Weights of a small transformer language model: 2 heads of 64 (1 for keys and values).
Each number is 128 + 24 x the weight over the matrix's rms, rounded and kept within 0 to 255. Layers, rows and columns count from 0. Numbers have three digits each.

# up: layer 6 MLP up, 448x160, rms 0.136, rows 221-275, columns 80-159
# down: layer 6 MLP down (transposed), 448x160, rms 0.0882, rows 221-274, columns 80-159
# gate: layer 6 MLP gate, 448x160, rms 0.135, rows 222-275, columns 80-159
up221:133165115204155169169153117143149152133147109117051114171137151129169128106122122122117151171112131164136145114124121113143118106120131112140180111158166161125118103164144121131132103137106125113122118131073135136153134100162124126127130164
down221:159092150154175159115113122117139142125145132089091162124131109115127196117169127102120131142170141123129081095148122115127132085107105124102169149159161138119132138099159157102124125187105138117151105131059121127136139094119124127147107103
gate222:131128118126124161175143123134124149169162131103140094134139102132143137121082144140151172143095081129127146105133160112105102131134093144032150100128094096118093138118085135151160118159147127108160130100148144150198160093147109113145160142
up222:125103125092136136110121118100140140163129112104124108117133127129121119132150131154130126132117104135115143078151109111151107171161129121121132107131088128102157103140094148105164138121112119123168187138080143088063144060157095115130128123
down222:091087109153107133141146114100138099170103168117151116135103157144131154127149117115165106128109149125107118145111124201116111149179139080135113161149088120129109108129132159155162095130157162157107126114092086160069169123106096140147084111
gate223:115084141116109102133109139090160097121117149132136149135113121110139164104151112132108092121110114135131119165138177133111127117106083088124090087121082132123101102084158124131127172097175141175158122127136143103149124161151084154121160124
up223:158136090107140153153128153136164110150135118068141142123142101110132149100117112153118076151123109134127112153098096125165109158109158138150128134146145079168155158146186128140121099142114103100139142117150141153170138143148135098161117122
down223:097148131075141073144096137161109170109128144067093150118128129149148145145134145137146162170117114106124121117147120086144127148142145113124097122112152146115160104157105073105131138148156137143135132123174130142146111123145152184124119123
gate224:107148166097097097118137152187103154073107128151132116124130121097130168120116138114128091121130153090145147229103142114095109079125161110159145127151106163084127170144137125116085135117179155113102137124134108116133156106084098110159107111
up224:137104158102083138124114139112147121136117136130172124089106165119139113119117112123122122144120134114105138112122120115112144140088116136140165098146109090124124109157147144130137159107114136147101125137125101099134112117157142126118094132
down224:117108077119128123131141137151142107168169124115117104100124136144107137108108132124104171116119104151106141089096132135135138106108106139118118121158170114133119095174135195071155110144129081149082111142124134165099130129124135141093140105
gate225:159101111085118113117106108131114090099118159130161140133152153137087093113134091137100149097144127145166094094125136131096170117138133111113084119138134136149153114188128156170131112142108115098140132147155111143141111099100122100162154153
up225:117135142118150131129177168139132164162094123147177129104111099157132139105143114104133143181183085109078139153118111098113122183131097166102110156128137154123114122118114138087146112127148171124122146095150167118075104175149119140112099106
down225:145122154142096135151137145122112072089101123114123129106119110120128130102110143111108134109121112157131124098141157126067088146143135118095116153110105106124176129138114130201123158153083167148096134159146139123140115119119137115138121143
gate226:164163096106149156157061116070143182167148146126118138119127108100130082113160117117186140099140088093137103099131107102094125134091123143147152118103142134112142136100114115125154142106107148096107106138138095153116125146110124148146158120
up226:161121117082149097168098115115127129148139158145124113097138122151156109128150168157148112170135165141121121165125101168135098105144138105117116129101131077120163133096135113117143129152138111091160157144089132114090079104101105148110091118
down226:113124129103124164138112172134090095110143137110156126092118142154140123102113079177121115186137112116149122163107106104165149165159140092173120100131137137128111105112123151102121117119133137174137130099106160096142158102189100171106150137
gate227:136084163123137109129112137141133148137115147128135172206134172184133146117141138130116130112159102116104094129140110158119118112114154127105180093128110118101125121109133130095108134125125154089142140105078122106158122098093099114175079140
up227:134126097086134111063119091103118111124106110123169093114124111122143113154129103158150137121116154138145167144128107157110125130190119106160122135178155177125146110130143123136099119117115118170133089168122158118148138130124158163154143128
down227:164136096100125124141174156146110132110118104150116138163081121105086102151091133147169112106138102141120150110102107137144129164096126159145132114109113165188139151108076146133137110136120132136116099130123119130120108151147134104143130127
gate228:127144124100119132138096149129130169142102115128176103119147114145118126097131111121153094146129127092126136164149152149130158098167120119146124145138097092111118125091092153132121079064146143129150171121099128108117112099090167145180127164
up228:117110083162131084158098132130116131153148128142088119086125148119121119140122126146145083105134116107155148107161100132093181143160140132117132121126124150131106150104156142093120128101094107121101122120151077100131135142116132119139128133
down228:162146088148117144138098118166152143113139100109110144155131122152129124148132101139127086116139143134159132085147121099127089133155128156157164161156154129091125119114125126122087139186136106169121132111171151113133153110143158099141135142
gate229:139103155188112118131111121102146148182145114122102152121155104111097129099130132127151104106099084105086110155124128105108115100166117147101104089120140104097128128084179139130130117104125123111086119130120155147152073154168112095137118173
up229:133140106147100143151145144126134108177114119094112140094131096120134140117174121093134128180093164121152189132082186138067121168143155148169123139122128126108105159157146123080129121158097105138127121102157118118116073125110143119114187134
down229:164112113079141110099103131146155159119131119145102122123103066115158098165157128138089098098118152095097128186115155150128161089099114101102145160105086127121154102127138129127122080106147171162147117151141094123126163114175117107122145146
gate230:085119140091123145124121161151173109119113105157157151138138163105094135137174147131127158130115111092157125149116136118155104103160108168137169157097109193135124086110118088169113162141155138161187102153137137094123118093108151122126164136
up230:134136163104111124182080107143087139185141088121130121109172128085153100155127128150124116125100122138076096129167119131136195146104110152159141110106152128109132108121126149110137163149162081129148130139126149080101099138149129134110125126
down230:080144142099072078159090133151157159120101149137159129159133092111150126127114137130136162122108149087124169122151121175148128095090086139098106143132129136090174183168108140142142113124159192083150125156188115092133129166130169149148129113
gate231:134160139082126121141185142155136108126121104168142112168151153144172086160145170163155114143084142114109126108132129133088109127043131145101094148120116119104121149144116141149101134076140140088131116152087136130150145095095135129121113151
up231:106111138139130161185118122118150109094129132144120120172156077115139103085174142107091099134126165083119095151100162118129131134132129126183131138143124138152103099094086106136133072139124121099117127079164152148134144108115165089119153110
down231:128091142149108115140114159112121166114109116113104146091063110095112138145141107121137138085177165104130089151155111135112122119118151087157147156128110172095087138155136103135149149106153119174176106086140160120099054134117129111136140140
gate232:107157094101139145134147133068140164146124150111107090125137130086134138116127147151117106167147089117116127106134135084106119143139110110108085078121109122091131103102127179073148112083130109156136133105116156154135132122096171076204159139
up232:124125103150104127113132166169145106119108123122133177123119163095098102143191137131141102132109133115107136126088176165132119159095116161185130117126108109107129091127121164151137141107113156144126132117119129126093164159158145061140111141
down232:141151099153153121168126133104128082121211130097154162079118127133137106136131132127114136139153127135120098124099149129143093132144120134124119151153166154121184101100092138131144147138121135150122174125084135152123143142119110090172088120
gate233:116056122129103111111132168123160112099142151157108135123149124125132116148093122144155192152178170144097116115083090124138085138130119134126109123173146137085133109106110126146099137111118146108129129140144133118166140157109145131086128122
up233:157119152134084110119127111109170137154124105119153058123144112174138094130122118129157175106141103095079091079133128120114159119100103113143164171129169137148124155136089129143102165137144086158167092117141181125081129131126142136128134160
down233:124158132112117162046112126141098107098146109107148112108101092117121141123142127089159073123124200106131175191144133118137119132102144088130084141147106136114109129138150169126136131177102119137149125125120130100156194122120113129165087119
gate234:105101099136182144136091113168049122108103121157081123132151133104122098127139130103103128142118118142098140131111134115118081127127151132117143129085174103150107116148109136126156142119124130138134159158175102116169097086131148136134137137
up234:150128144143111102148101155122086119148175122165073121093134127112104085118101151147134107145117133150173137164061128118120083166180136140124114134112126095143117156141162129107148120151104113144135128126140089120095167107106113148163091123
down234:146138135110131102102157133137137129143096176132113113118109110087187178118102132118093130140141160168107124112118147083164128186188140127145114136117170124114137153141128121152130155107111083118162107143128118133096129109107069149082159126
gate235:173099133096136114116136150123147143133098085157140131158102084139121149155132140115149132090151167135135111109127138123138144120118145112128126110100144135147116130132144148178107108140100115124123187143114184154138119147128115092152131180
up235:156138094129134119135162089109160149139126110150093098122099075150104093137112134080115136097122151129133096129084114132161157107113096088104138101109146140135144118115147151134152133148097091119104150125109144128105138165155151096147159125
down235:129107132090123090123133108148112088132123139109124082118147119126137139127126081152093132156146118151151143107131115126155092101132102085122127105101125132144158146114157095104128116133160110118143109127118132127142145170133094144139161122
gate236:109132158122142118131119130195143126115126125146141123172125127105110139133129138107092113103076100136139144148127152142127173133101132162164104143109120120085138112132119114117121155143116106135154116132114138123119160105117160120155108111
up236:122116115147149158119128135161101155152100096109136099137127132157111130141136091135150130138173141140139101130111154103098119158154145118154088127103126130139121141082132108112145131122104104146073100098124150121130189135126118140099127136
down236:144135145147089137119104038157125101142141103074131108145124142135121090131127098132119129123104126107146137135128110133142134139109142149114182130133116127119118118155127114157121102130113073128145146116143103149151149171108118125201133104
gate237:138076106161093171136128142139130119106142161124126113149151112093150129112134149145132116109153132137153152122154125172121058122136128157106139162120109134096138127085172125133109156101106121155097165132096143129164143131155118085142130119
up237:152115139119141152127139091107158147110112162118141108108107128107139148167151091097121125155130098144103161102120169139120083118156170151119100188143164170121108090096159122153174142095101137112145116137157137160150169091136106133121142129
down237:099117148127102147097102155139148104109126131129109132114141139127102146101122151108100100122118111155113171118126117125137085139140164118119095154138154164127085100132108137093084119168152149124125142140096169073120146137135114106146141078
gate238:150134141123130153133135144121160141154127126110128145092072101112110127089145125175139137093103150130123149137139149121103112159183124161132115133127112178135099155163130129117129129122130117115148134123154193143146120118119173110116136128
up238:125096154139178156119096136135171118119149158150118136136132088166092108128134121135124100152114112081114134100119122188156100122119123143123170138106157174082148091134122127110094121092156139096120159100109144138131140105113151123134125128
down238:128147171132174146121091105161108162086132124146144136131110171109109119158140129145068124147130128102132128119107118159148117142110165100149142118116127152149145122126147104136144133158158128153135116122136148108167138106109129148138069142
gate239:136120083129131121166096162128153131127138138120110143134121144115090141086112158128145125141089161134150100107146130115115121087111133122120077138096118086108166134166153153125143149091205141139136118158138133138122172085088133141127141094
up239:095110133123113116127117120155116110143111154137096146169155135144109174168099112127073144169113161123122110106134151118130134102106154155114100114112129095132171121171120162124055149100134146131163125130090092140084110105120128119109156118
down239:128146105141094131169102127150125150108165132124132136104132119165131164106123104086121132117105161134196082128151131142161111149146132108127151119081126088112152139130119192125116136149114112098147185131113140143096179096138092145148111136
gate240:193135147114118126129104150120093140121107116127099147140142157098110104122143127125128132118138110116136118135085137155180121139106138109132062173101119149088141120159103123093107165135083137168141106105172098125155098144128106126204138112
up240:110143097160110101144147138161161183133110104181147154102092085167159102122162139148090108155154127098121099146137183163133162168143180132162117171154097133151114121148125185138098081144132146143153104119130154164151157131103155171132153137
down240:109153118132109136152180115105165160133146158116090139117108118156125107103122111133105090163114115133137157116145108118176092109132181110115091167114140111113168118105143089138099133124138170113147123153019149120095134164161195144114106150
gate241:066134074140102141221118088132131140125072089110128145136125159103185139106106143097130129139161103122170140133112124144117163138112104142131125134123140115140100129138105126123138127103135152116123130117162134123155114118114185138151123149
up241:091152103144105139132127152145146170162132219170083174147105102174117101170103117131126153124141126121194119105149137119112120120143146144091146148134120094123149130121131130113138106130124117089116147164089148127156145151126145103139113103
down241:135132109108169124123101083134101120092158132161150128140187109087111145133127133137128102134116127149149135125126123143165124142150126122143156114128112166138126135079149118104138115121077113120148127072102086151141116117115124123169130146
gate242:102116148153122103134135112122150129159120123185129133116153126105117104161112148104148129135118185111114148147161138134122108128129090177142128116129116116122139135152105190123172135147125150147117116143116106152108144112082102098131149121
up242:138137126109071167118112157126101127104143090140110100109145120129131121131113144100121140167114123088102135124083169069150134128119099105134131129113138140134134125144122190158125133139114122148116155126146122142156128128156135175121145128
down242:158150090119105107128162123126141129124136139111091128121102156123143148117154141104111137153110162105133128108120101140102078133151142114123108132126125139104101104157148161150135136154131096081137107152114134125134135176072171167147083127
gate243:131141093129115132115148131113095124127125119139161136122134147106139148114164146143158117182131121140156129127150123100117131092149187074140127151153128121113144087152101087149114129134142143122148110100118104168150128145135162156186134136
up243:176158084158116119148147172151123128134146129148133127129104131135143129123101150150142156180095115133076125116134187101142112124120101111158112139109136155143123181158101149141129145119132157169132115100204103156086173204110143124147153101
down243:135121129191109156139149104158132110105113121104114135115142203168086135137143164105132103095116135159130111154159156112124141072148109132097134102139122109114152104129118145119157154122124124147135115126138081135125133154171115128148135055
gate244:132093101124099063147136116067156177116168108097113108161156156131142152105101151129126090119166138144155138111126151145121161091165119168106142078112118143139115164185102139132163161153132116131148092124148129171124131112077145117169134121
up244:146094181143091072142117170120105069149127157094146137154089144099108128086153162155128183087119162143082143176110179130128150126148143141121145098125076186118133133091115137100109137136112099142130104104126150120160136132164138124116132158
down244:078122130100098066086151131131127104089123111120126117153160136104091123115158135183127086133138050166143088125139127136128126183137124125071118134132111095141142095111160168107148140098124162160071105157076173082099101140151169126101164114
gate245:091114154150173111102132133153125166179112102114117151206123169085121124150116160130111121133099105124133088148110123124113092120141130143128101098120153136144151100105145142128102152093092113109110146124166118132153110168128106090093106094
up245:125169162109131121131144096138143128160124147097133139151117122141163150128132137128115151114104170150110132132118091128144085148143142145077126152140132153124112089126145106092092100148141112112170095163118106112110103119157113121145160170
down245:125108127098137131159136093131116137112139150113116126120117131164110147105096124111144141129138081155132140146117167138141139091141106133138134111119127141152173186163142159110146156107160098135150157119087143117134129182120142091121139130
gate246:110148134092137080112077090152144179178167162131134160139131115144134110160140109093129136122191121096164179145120119149126120144120139121100123130057132137112113136110127146171173138116126107133090155209096103141156149120092124111136093082
up246:134109142154178133103139130161130157094147172108130111089108089133110135138139117134179091131122086130094136161144111107130089099117107116145086131122142151116116153102112085134085113125116158147123162144106144123101162107144141098171165141
down246:148139081137160119094152147117128161142116092119119131135123136122156130130135127137116134122135144132128142092170177118157106137159089138126069086098140123138173118095122183122132151105122117161120142123125147087095108129131176125115152201
gate247:103098132127135165150119115125124109113107136119167130185166081118098128110126123124110156104078122156152115128142152143174193135128089112109111101095158115119107136116080131128145112100138156114092143106121071102130128106123140103132173124
up247:112115140148099140130124127141163169123136125107149149155127133123106137112123143110133140122130138089147098124103136112150163133110117115137137139135109108129104133110161124110093148148155162091154146158144128141168165093112124139087093072
down247:087141138134138115152109100116135104155111141106133128159130101160081109159090172124105110108097120128115140114150120144151148123111109155130162101092106125138141140111158164140135147104101128139109141080135076099100168126157100119111111084
gate248:168146129075162133132139143138125154131145161105137120151117123112132117086117126136143116133155160104180111139112139079112110156142123140094120111098125138112139153104104087108139114175139086125123110153116125118167095113089099097169141133
up248:147120103092115122142124141145116135125109138111079107124110144150132142123123149137096151143146085154080133135115124120113137117120093150163121145108120172161092131148126119069110153084102129144141128163108103111132105171125088114075175158
down248:115114102109149114145129128125132139155135080120132136069135113141131183157147127138118134120094152129111102140117100175083160048132115130122149152162180102167123100124169127156156117128143133148094143142165126143169145141124100144127109093
gate249:101165116143107136093084126148157102132119160123114147124112159122094113154118117135161068139128139094146128136123119119180140109085131156102138145086132105120125084146080140110149156119101133107161137123148129094132123106134132115142114150
up249:136188153088166115155087169140116154124146140153153093187145158172165087155122109105072103119094125097125118111122119114096148082108128114079136170124100141095120150129119078101087126137118148152124116152068103146120134161141121120138129101
down249:133126171147129128154127145164134128155110109177130112111063145118108128115076135108100120167116096111141121135182149160120103106123120145091143183094149130123149139085102122121159167137123117101112105158113142131146104104135108078089130152
gate250:151122120113135147122115176165087152158120094113161147109156155132115123126123131082103120103139100108153152132119164107082130069126114118165128097123120119099131128152115116117163103171132099157140124125114139138137110122116114132139071149
up250:108143103120159097086124125113108100126112107102094134104162138124156105085118146096110113132122118062105109153124160130176128102125138130112143137180147102093141154120125171117124171102116092136125154155124146144123107109113092135138119122
down250:121107111108113105136166137073158104117144118139106120105113207107094152133114144135151093127140094103116099106103138160133128115105151143127090138092098123118123119140101131158126124145112132088116209117119160121110087134090139146162145177
gate251:138179156132148131119130130091138117116105137116133115100141112073137170141162099102117142122173152117154104133116134153139104098156151089137133114117154100119118122147121167110130118121148082144141178124158108122153112142144111166117104129
up251:140121116091087107121130118094121121118151110146161124113155085134113122123106162119152133148097108126105119137133143153152129145115080104127106119131143125107145124102152120125160097116101138099167122122132113098115105153142053147165126080
down251:153132093132123107130113139136102126091087113128139116036156128125129150134138125134108123126161094124152138136091142151134145131059103122133129146158119195077080110159116083109145142146126133127094100140157140142161146144118130114119093142
gate252:109145137113131152107163139159160145092131157136127115116132126106131109149113142141121165117149173157165150136121122150095078114168121158133098169114093130092104143113123108101166092103144119112097107120109133076131104143090096083168081132
up252:129123086135121117151126082065142113150130096115127127088140128159108151149135138161116107095171117132107139139160131138141168085114131096139157150123110104135127168137143136121096090118098145139103104101131131108117102098099142115125118128
down252:136088120105120167127127175122108154189169128175144130121146125124151135093120100151109128120148126106134107184118149133118177139149116102174141125114099106097136097128138195170104164120154081113102114128149094125139130140120140163095138147
gate253:131109146133127147135119125125121166070123125104131123130130100104141136136130150166145154121138151105142126134117135125105131136148124133144120142168158147119075165154092118142065153149129123125125122131157140104098133100130123110108113104
up253:153116141141149144151101137114119149120101102129137133111137158137107117134119148111127137115160065118098159141106144166108172126120117128160105139127181113142118127137116118105114118102116076122129110109081136089145103131111118118108128124
down253:101135106108121096113169140108108097155097158122093065146119149128103149126127116141130167111130108129105157115115135142077096130129128144150148085131105140162124125114110110114122084132107137124152117154094127106130130161134138064141167155
gate254:114097099143080175105133159092165100111119133154118142178112150137137142128104131127145131112081119152099122169127150151147137120128099103100099169087128119111127086136128150151175149106092126102163132094086110139122155123136131127131119108
up254:099140115110183113129139130129132099086104169133114162156138131145108118130129126111115118136134152120135164138154062118159115140176120134148109106154139108150078148083123181112145139130145122101101124136110147144174112108156097088122170155
down254:102137105130126131200112129101122132118107148121093146121139108112182153086142115120107138111134121094097155159176173139111160115084115157136115113127138120130117142115124151136085139132151110111156120127179102156149120100124131148169103102
gate255:158133120096109133126143142135111138137174133100154167140104115172103159133073133072152117132167129108085134111180154121090136118147084106119138097117113070138114127134122121130128144141111135119140138147084101097172125124110137103140167128
up255:130123161126116119145115117123103143149120095148151158119096124114081184123136126123109157135183140131153187152156118128121113121101134090101111124102107121183134115124152098139138160141106114148117110132085103133150113096181105100122124110
down255:147117116158133132146106149117124121128140171133158093122118149144162142119150118175079072147143169150155117152140150139130117097153115098144107115114138104128105091124124139196142133151112141113063108110196145120100113153107108132095107137
gate256:110124131104137124119104148138126110151134137153121148118167126112091121109132107161124142088151182109130095095137121123110123151117129135097137147162093113116134137099136150125129121104124133110129141122163162164103099101108121072127119088
up256:097121148118159109146122153133109125132137141142089148101113144131140132189122134115171117125134130134136108134108148095130152112148135124122157111132120121114120129113109144114142143148127120142113139150150107112161130144126109133127127086
down256:148162137111126121138132146157150116140145151140114156172133148136084079119134098094081135110117159131146149128163116140154140132164135100105131172178131114144126137102143110125151093083113132140157161150149117124118138144137178163105103136
gate257:146139118102145137102114148083130127135149156155102139138131106092084135147160089152167154145100122127147142158111114107132106137129116140131113105117104144081136139139139171123146169134061134129114179154141131134115102083195139126164119127
up257:115139081096103140103131133108073134143142117120174102133150119111132131154131109113160088133131172103125113145134144075142152087125116126111139154128152162089145104158085128129110121127130175118147125133115112142141103132179137149151120100
down257:123133125087162133171132122135128126121122130096155106137160112112114132154150163095132133128124152202103158092057141129141168139114142120093132100171142121124127152115164132111104130133050080121118160139068124152148103105153139136150132086
gate258:158136126123108151133128113132155139152190073118122158148117140111120093158116117174096133137163138117156111148121148114138119129086132143145146147098125114149126131133159135141138127118135100137129128092108114174159120167112116174126155110
up258:146162114156148126154122128082076108135125080070128122124117147098139115106095126131078102123135147111107110167139155136124149112148137148112162136118119171165130145070128113087146119147117088117116160144114161162135117135091106174110114136
down258:159134129078086130116165119148108107136155148144136098138138071124086182119152099143103105136148102129147124094104158105144130156145122103160133064110146156131108125122169124133133128140100105147103168123061162089089093117143126107124122131
gate259:135053124135157114119129101127099110116135152141132126086106155155098146116124125105152128178131121100117200124144163121097091186119111149110100130117150106066141132094121149176113139090144138096157129130113129105132133117145113121131169151
up259:141153122123109157140083140119131117149100148124102138110095103129132132107163126126134128139078087124150171136080106137117132143104143140111129155126149139103104172104108157154106135150115196099124152155142139127163158147115123131114123137
down259:127110109153131088109122115081118152091133146126146145138153144113101156144119118135172149119161124113173171130145130074164138151076099154112062106071129154100135098097132153151140143128169128142116077119155157123102165094147146142140123133
gate260:131101140086133113150165105059109120165109110145108106151133091133101065085170112108132116123146073125135136141163091146120129129164173107114115157095122108150085128146122139146163139107159126128118086136133142084107107167118126100130153104
up260:134120116124121149101072099080138127180127161155161158138126182119134146121183100128115146108092084150081117148133098139105117128168128137157162124112104116125142103134150108105136125136115109123129123149138153127147159120117126146176102144
down260:113103148162123123124094136106108143119061140133088150120143126112105156136135126140079143103158134099127162118115155117117136115082150128110154101151112143131115097124103173170145105129115133135132053154187129130132133085153096104157130155
gate261:094099158130147145148127103107149172106135162102046111124143077127111152101156140110127125138109163084122122161169107136125122117095121191143135153119101135117134100151114124138139127110120134109110113117131091127135161152114100137127169125
up261:113092152159140185131157134162151159129159111098092149117100129153093136070158137118119118178161124089148134125139146146125097129098080140111170179169128087128154094135118140123104132155145114102084155132099126084139163108120129159103135129
down261:172098129133103108128153144120145168149134134091104138097103102126122151132143096127134139138096115093084112102059132111142123142139097120118156118120157140177087149118125117103081142162150108120100139111070148126150125113117152132114100130
gate262:138119080076128129112108121110176124137128116140154136130144111127136124129106156123115145138113171135150117144140150118120075091167111149166099121064159184145095118111119158093123115105144126131114113117123105127127097145119168127155141127
up262:146134145171152134110125138150132130138154106102103125121104164109200118133138089182148120085099138117151143102121121125133140138145163105092108174127103111107117136122143124167131131087122123112105178114134135142099157118160167127124100132
down262:175154125134141143112119143108148114097103159123130154150119129108124119092129142150134137108110118139152115108147142123132101122133133124122147130130152099144128131149129132139113132156134145189176120131204134112142148122139130126125170145
gate263:159132123130090122113114142152162119123145108147127116137113095065143137120134177132118125125102126153121139141112086171164103123126145154126123127106132148104089125153109110120155126124113147141145095131126157120154109122101162119143101113
up263:127104105117140116119106116095176070120166173122136097142149088105108163095131131152137120081107108154116108143103096162148115117106171086181093125108136156138185145106147107155134114141142097111100156153143173122123102130126108101127092121
down263:099135125126152125137099156121094101146162141117162125117162149167095174134089133123138112123120101132130151100070129154145128127127155105122090168147083128137152158134157075152140116122097117130135131159208113146143149116112120116181130097
gate264:108146123169123128126152116123146146153130189153135108157139097122143079111101204109165134162139115144145172109089129128146106168121126153144132130182110057100136137137150135131146117119107131146164108105159136098105098081130190123149125149
up264:116136136122116125172133138115110110127100120165169132129122124106120107068096138089133123103176121161091099119105138148122089123102115137152097144149150127156140099120159139126145131116114211069125137108122139110148127152125151120122079131
down264:112105154148143145120154075176109106118110116088137167138106176114121147125134107128109152097101088117126169146125136137098074073137126123114124064160123116094107132094160097113181131160141107143095124136100153132146172095155115128068160122
gate265:111146134090122101114135131134141145169161120128143050119160107117122180115133128112122057088170128122167139131121107100111101126120055079127112128094101141092137133092124111068127131122107137131116131115180107123136139131134162120150118144
up265:163154152149148126117110123097117132136173120083127108150159145119136146129162108135132137112181146091118129161131078100142133143156083099081157139155115099119104168112139133074080117137126154111138150122149102151154087108111179123150137164
down265:105138130173130108126147105135101156163115169095126115069115113157103159123095145112099103109128111152150149116155101108100134123126120123131126142124146121128109149086132112125101121120119099125154136174076091127136190081136191098123123112
gate266:118186123098149122121152140097127144128113087143090126125139132099114161153148103098130139164149158100162100152135110100109164107130146160145149105141088178131131139129118136127122137112121129114101118147112114160084136096137170199148108149
up266:139114125161091104152150102100120129112151150138154134102127129123164115105074131109109087130132114166125174103153088150123101124100155121135157128110166095127123119147139127142104129123185119150121111072116160130114125156088149092100107145
down266:181113129090137120133138095123139143106148136114134137103143108142143157127105140127160137109138145103120139116115133151151138126118122100115114120101117096105149138151132136145130127110158098224127107095222166094127151138114114106095142126
gate267:128142114165068144156129160105138141130117125147187168162141052153114099134118146144153139180141154110198153110106150131147162166117170164114105108150108129103144131187096108156067094078095167132109122112145149146151128090106085129136146131
up267:102153099163173072110097136117165158149179105109096127117185184131149154157115139127122175088195148143126125170085159108099124175107128144106128104118123135140129130064139149146109150145116114158143145121104167127114134136166105121096148136
down267:158135107139124099116140105119193164135103119143157160144174168126112140106139162126105120100151139125131134118120181158131109167114147178115149109167110117145103105129150136134158107094137131138109125145158118148105111102153166116137140111
gate268:069152160139142091149135116121138143175117113167112132099151140130137133162106143093131134103117120124103125154134117150175096168103124117147135143155142155152099119105129110137145125169117136101107125105099123124137095146144121076114142149
up268:151137117106164143160143158129089133142169103116172107158116089096105142106171107147101128123174176060167125123149122114067120107167155105116130134159153116088152107124119108155111131115136154124147116112136119133085090118159122155092153119
down268:101107112131123123143099106153137146142127089098127122112110092133113140094161072072109129109091112072147116105078138118142122152150150104125064121107111066113124135114102144127149120154114126155128152103222106128151092140152104151130117085
gate269:136104102111133159073151117103095127103146134142129144119124143121112134145132121096105088092131115189112104166134124124109122129123139134107111103111145166121159085133154136102115160102186137157096095172128099118135124148135142108145120131
up269:143170133139110119168090119132116158150148104146124127140141131114134139119141113142122146087130131122123132110122129116073132123152132083145096146158094135136101141100139132155142067156073144104140152081155147149132126118110091168143095090
down269:123159137144096137140103155166091133151148103161115106109152111150131113115148118100106154111089109125165109097155114138084128114133141133153132123131139094121113129149142133132153126150109150123135133116160177170129121122109134165126143141
gate270:095149138152106104107135127128153145117115169112119081079143140119117112119065118061150159119179122086115115107065126162105131132158138169158152134106174099100181150158084158070111151121129151079157155108135141144139135108159091097122132132
up270:169162102147178154140103140121126141135096115145104068130121137148143111132116116095117100128126126109136112108128081154120169150151161146130104125142138120132161146128135141088161152127126129115114162121103101162141150123164149123140175124
down270:092164107152116131089143143132120112147143136117102141130106151131149122123131172149145195078101167138154113113127118145147156123180111128180171133100128155142105112155119139114091110102122128111111117130029112162111143097108146136114131127
gate271:104138128128141147140121121119093134099162124078125140167162105089127144123156081126129113127119128102130144131153087107137153118176137138148103113159126110150157112162134135157165178110111143133130093129141126118138105117152154086133125132
up271:072113128145111141125141098108177138099097116141132150121097118153097179132122111109130122104112080137141095111134133139145126109133131113102110120153130137099109148088120169116096155127071107136158167096141149094116136124136141128100111107
down271:127118140118126146168137107090129109156113164187159095111134104158111127175108104113129124121112161135155147163123134127127129100119125117138150129112098109107107151129131140126124143093072114115109135171074149147119123183110146153114112156
gate272:130139103109122143117109142143129146095128141128187095161154102165165115096144115145125089126124093081121136113145135092109115091134166126140091152133100176113123157161128162117106180176092137101073142164137154170127103139126153133145124126
up272:086092142140119103119119158117154103139112152112151161085131115116140140077115130130087121180115177147171138124147156109136142145162123132108140090169140106150158095137070105106097105123116134102112149130150160108105089150157112123095131080
down272:123104143124129158108133137119127152143129122162119073121110141141134113141095158084104127130099110154122120139104126088146136100129116138111085114169114136121141118100135149160104120170101173149136117101219133123122122100131133137116165133
gate273:159139110124126153111129138104134164122135134110100140113121149113122130104114099101124131155105119111159098091143115134179154149149174124149119127112133114110085102114099137200111158089143127107131142136155124110145128079093146083151127118
up273:130107083111117113089134138130152103115151125153158169159105097144117125147123132138098143116147134117183146112142133153101149166112141073128146116086143143105159116133135122154117121134145151132093120112149138191152144143115122130100099090
down273:072146154143137080137117171100113097154122122093139132142169122103110161122158157108145115141128164113130126108148141151133165135131147163127135124102116144105116145147185107145169095111139142118117116119137130157157182130165115118080131132
gate274:138155148139123135124122181150062136143123126159143117138165185114147127119130113100077113138156137122143107121152108115161127098139148144125125123119101088100125117072159116104167189122100131109130138116079119131098142156104173156132190130
up274:120135147109131100124147102114151096168152103123134140170136130125135177128131117096125185100168116114145152154136105101145117114088122121106124121130093139144116170137124114109130120118151141133098105115165112158147167169153132151124130144
down274:133097098145094162138159137110121148163110091112095169085125101095111110126157127137115123145108152134152139114130115127098152131133135089135139104137128123133117088174123134122138106174141154122140140118104135103119226103109119174122137133
gate275:132094135135107176081127130095122138126157085155143113080142119120109071126102106073129102108133108116168139118167095160150128130130147140128129106113124153094154135113080105142127146102093128110099150124114157125127126128126101093151137107
up275:154084121149113164129120121137117142131134152115165114159127132145107117128131131142120115103118096094091124046121157150117093101145137130079182114106143140131163115113145126108105142144128109107129075159127099138169094133161161133170108165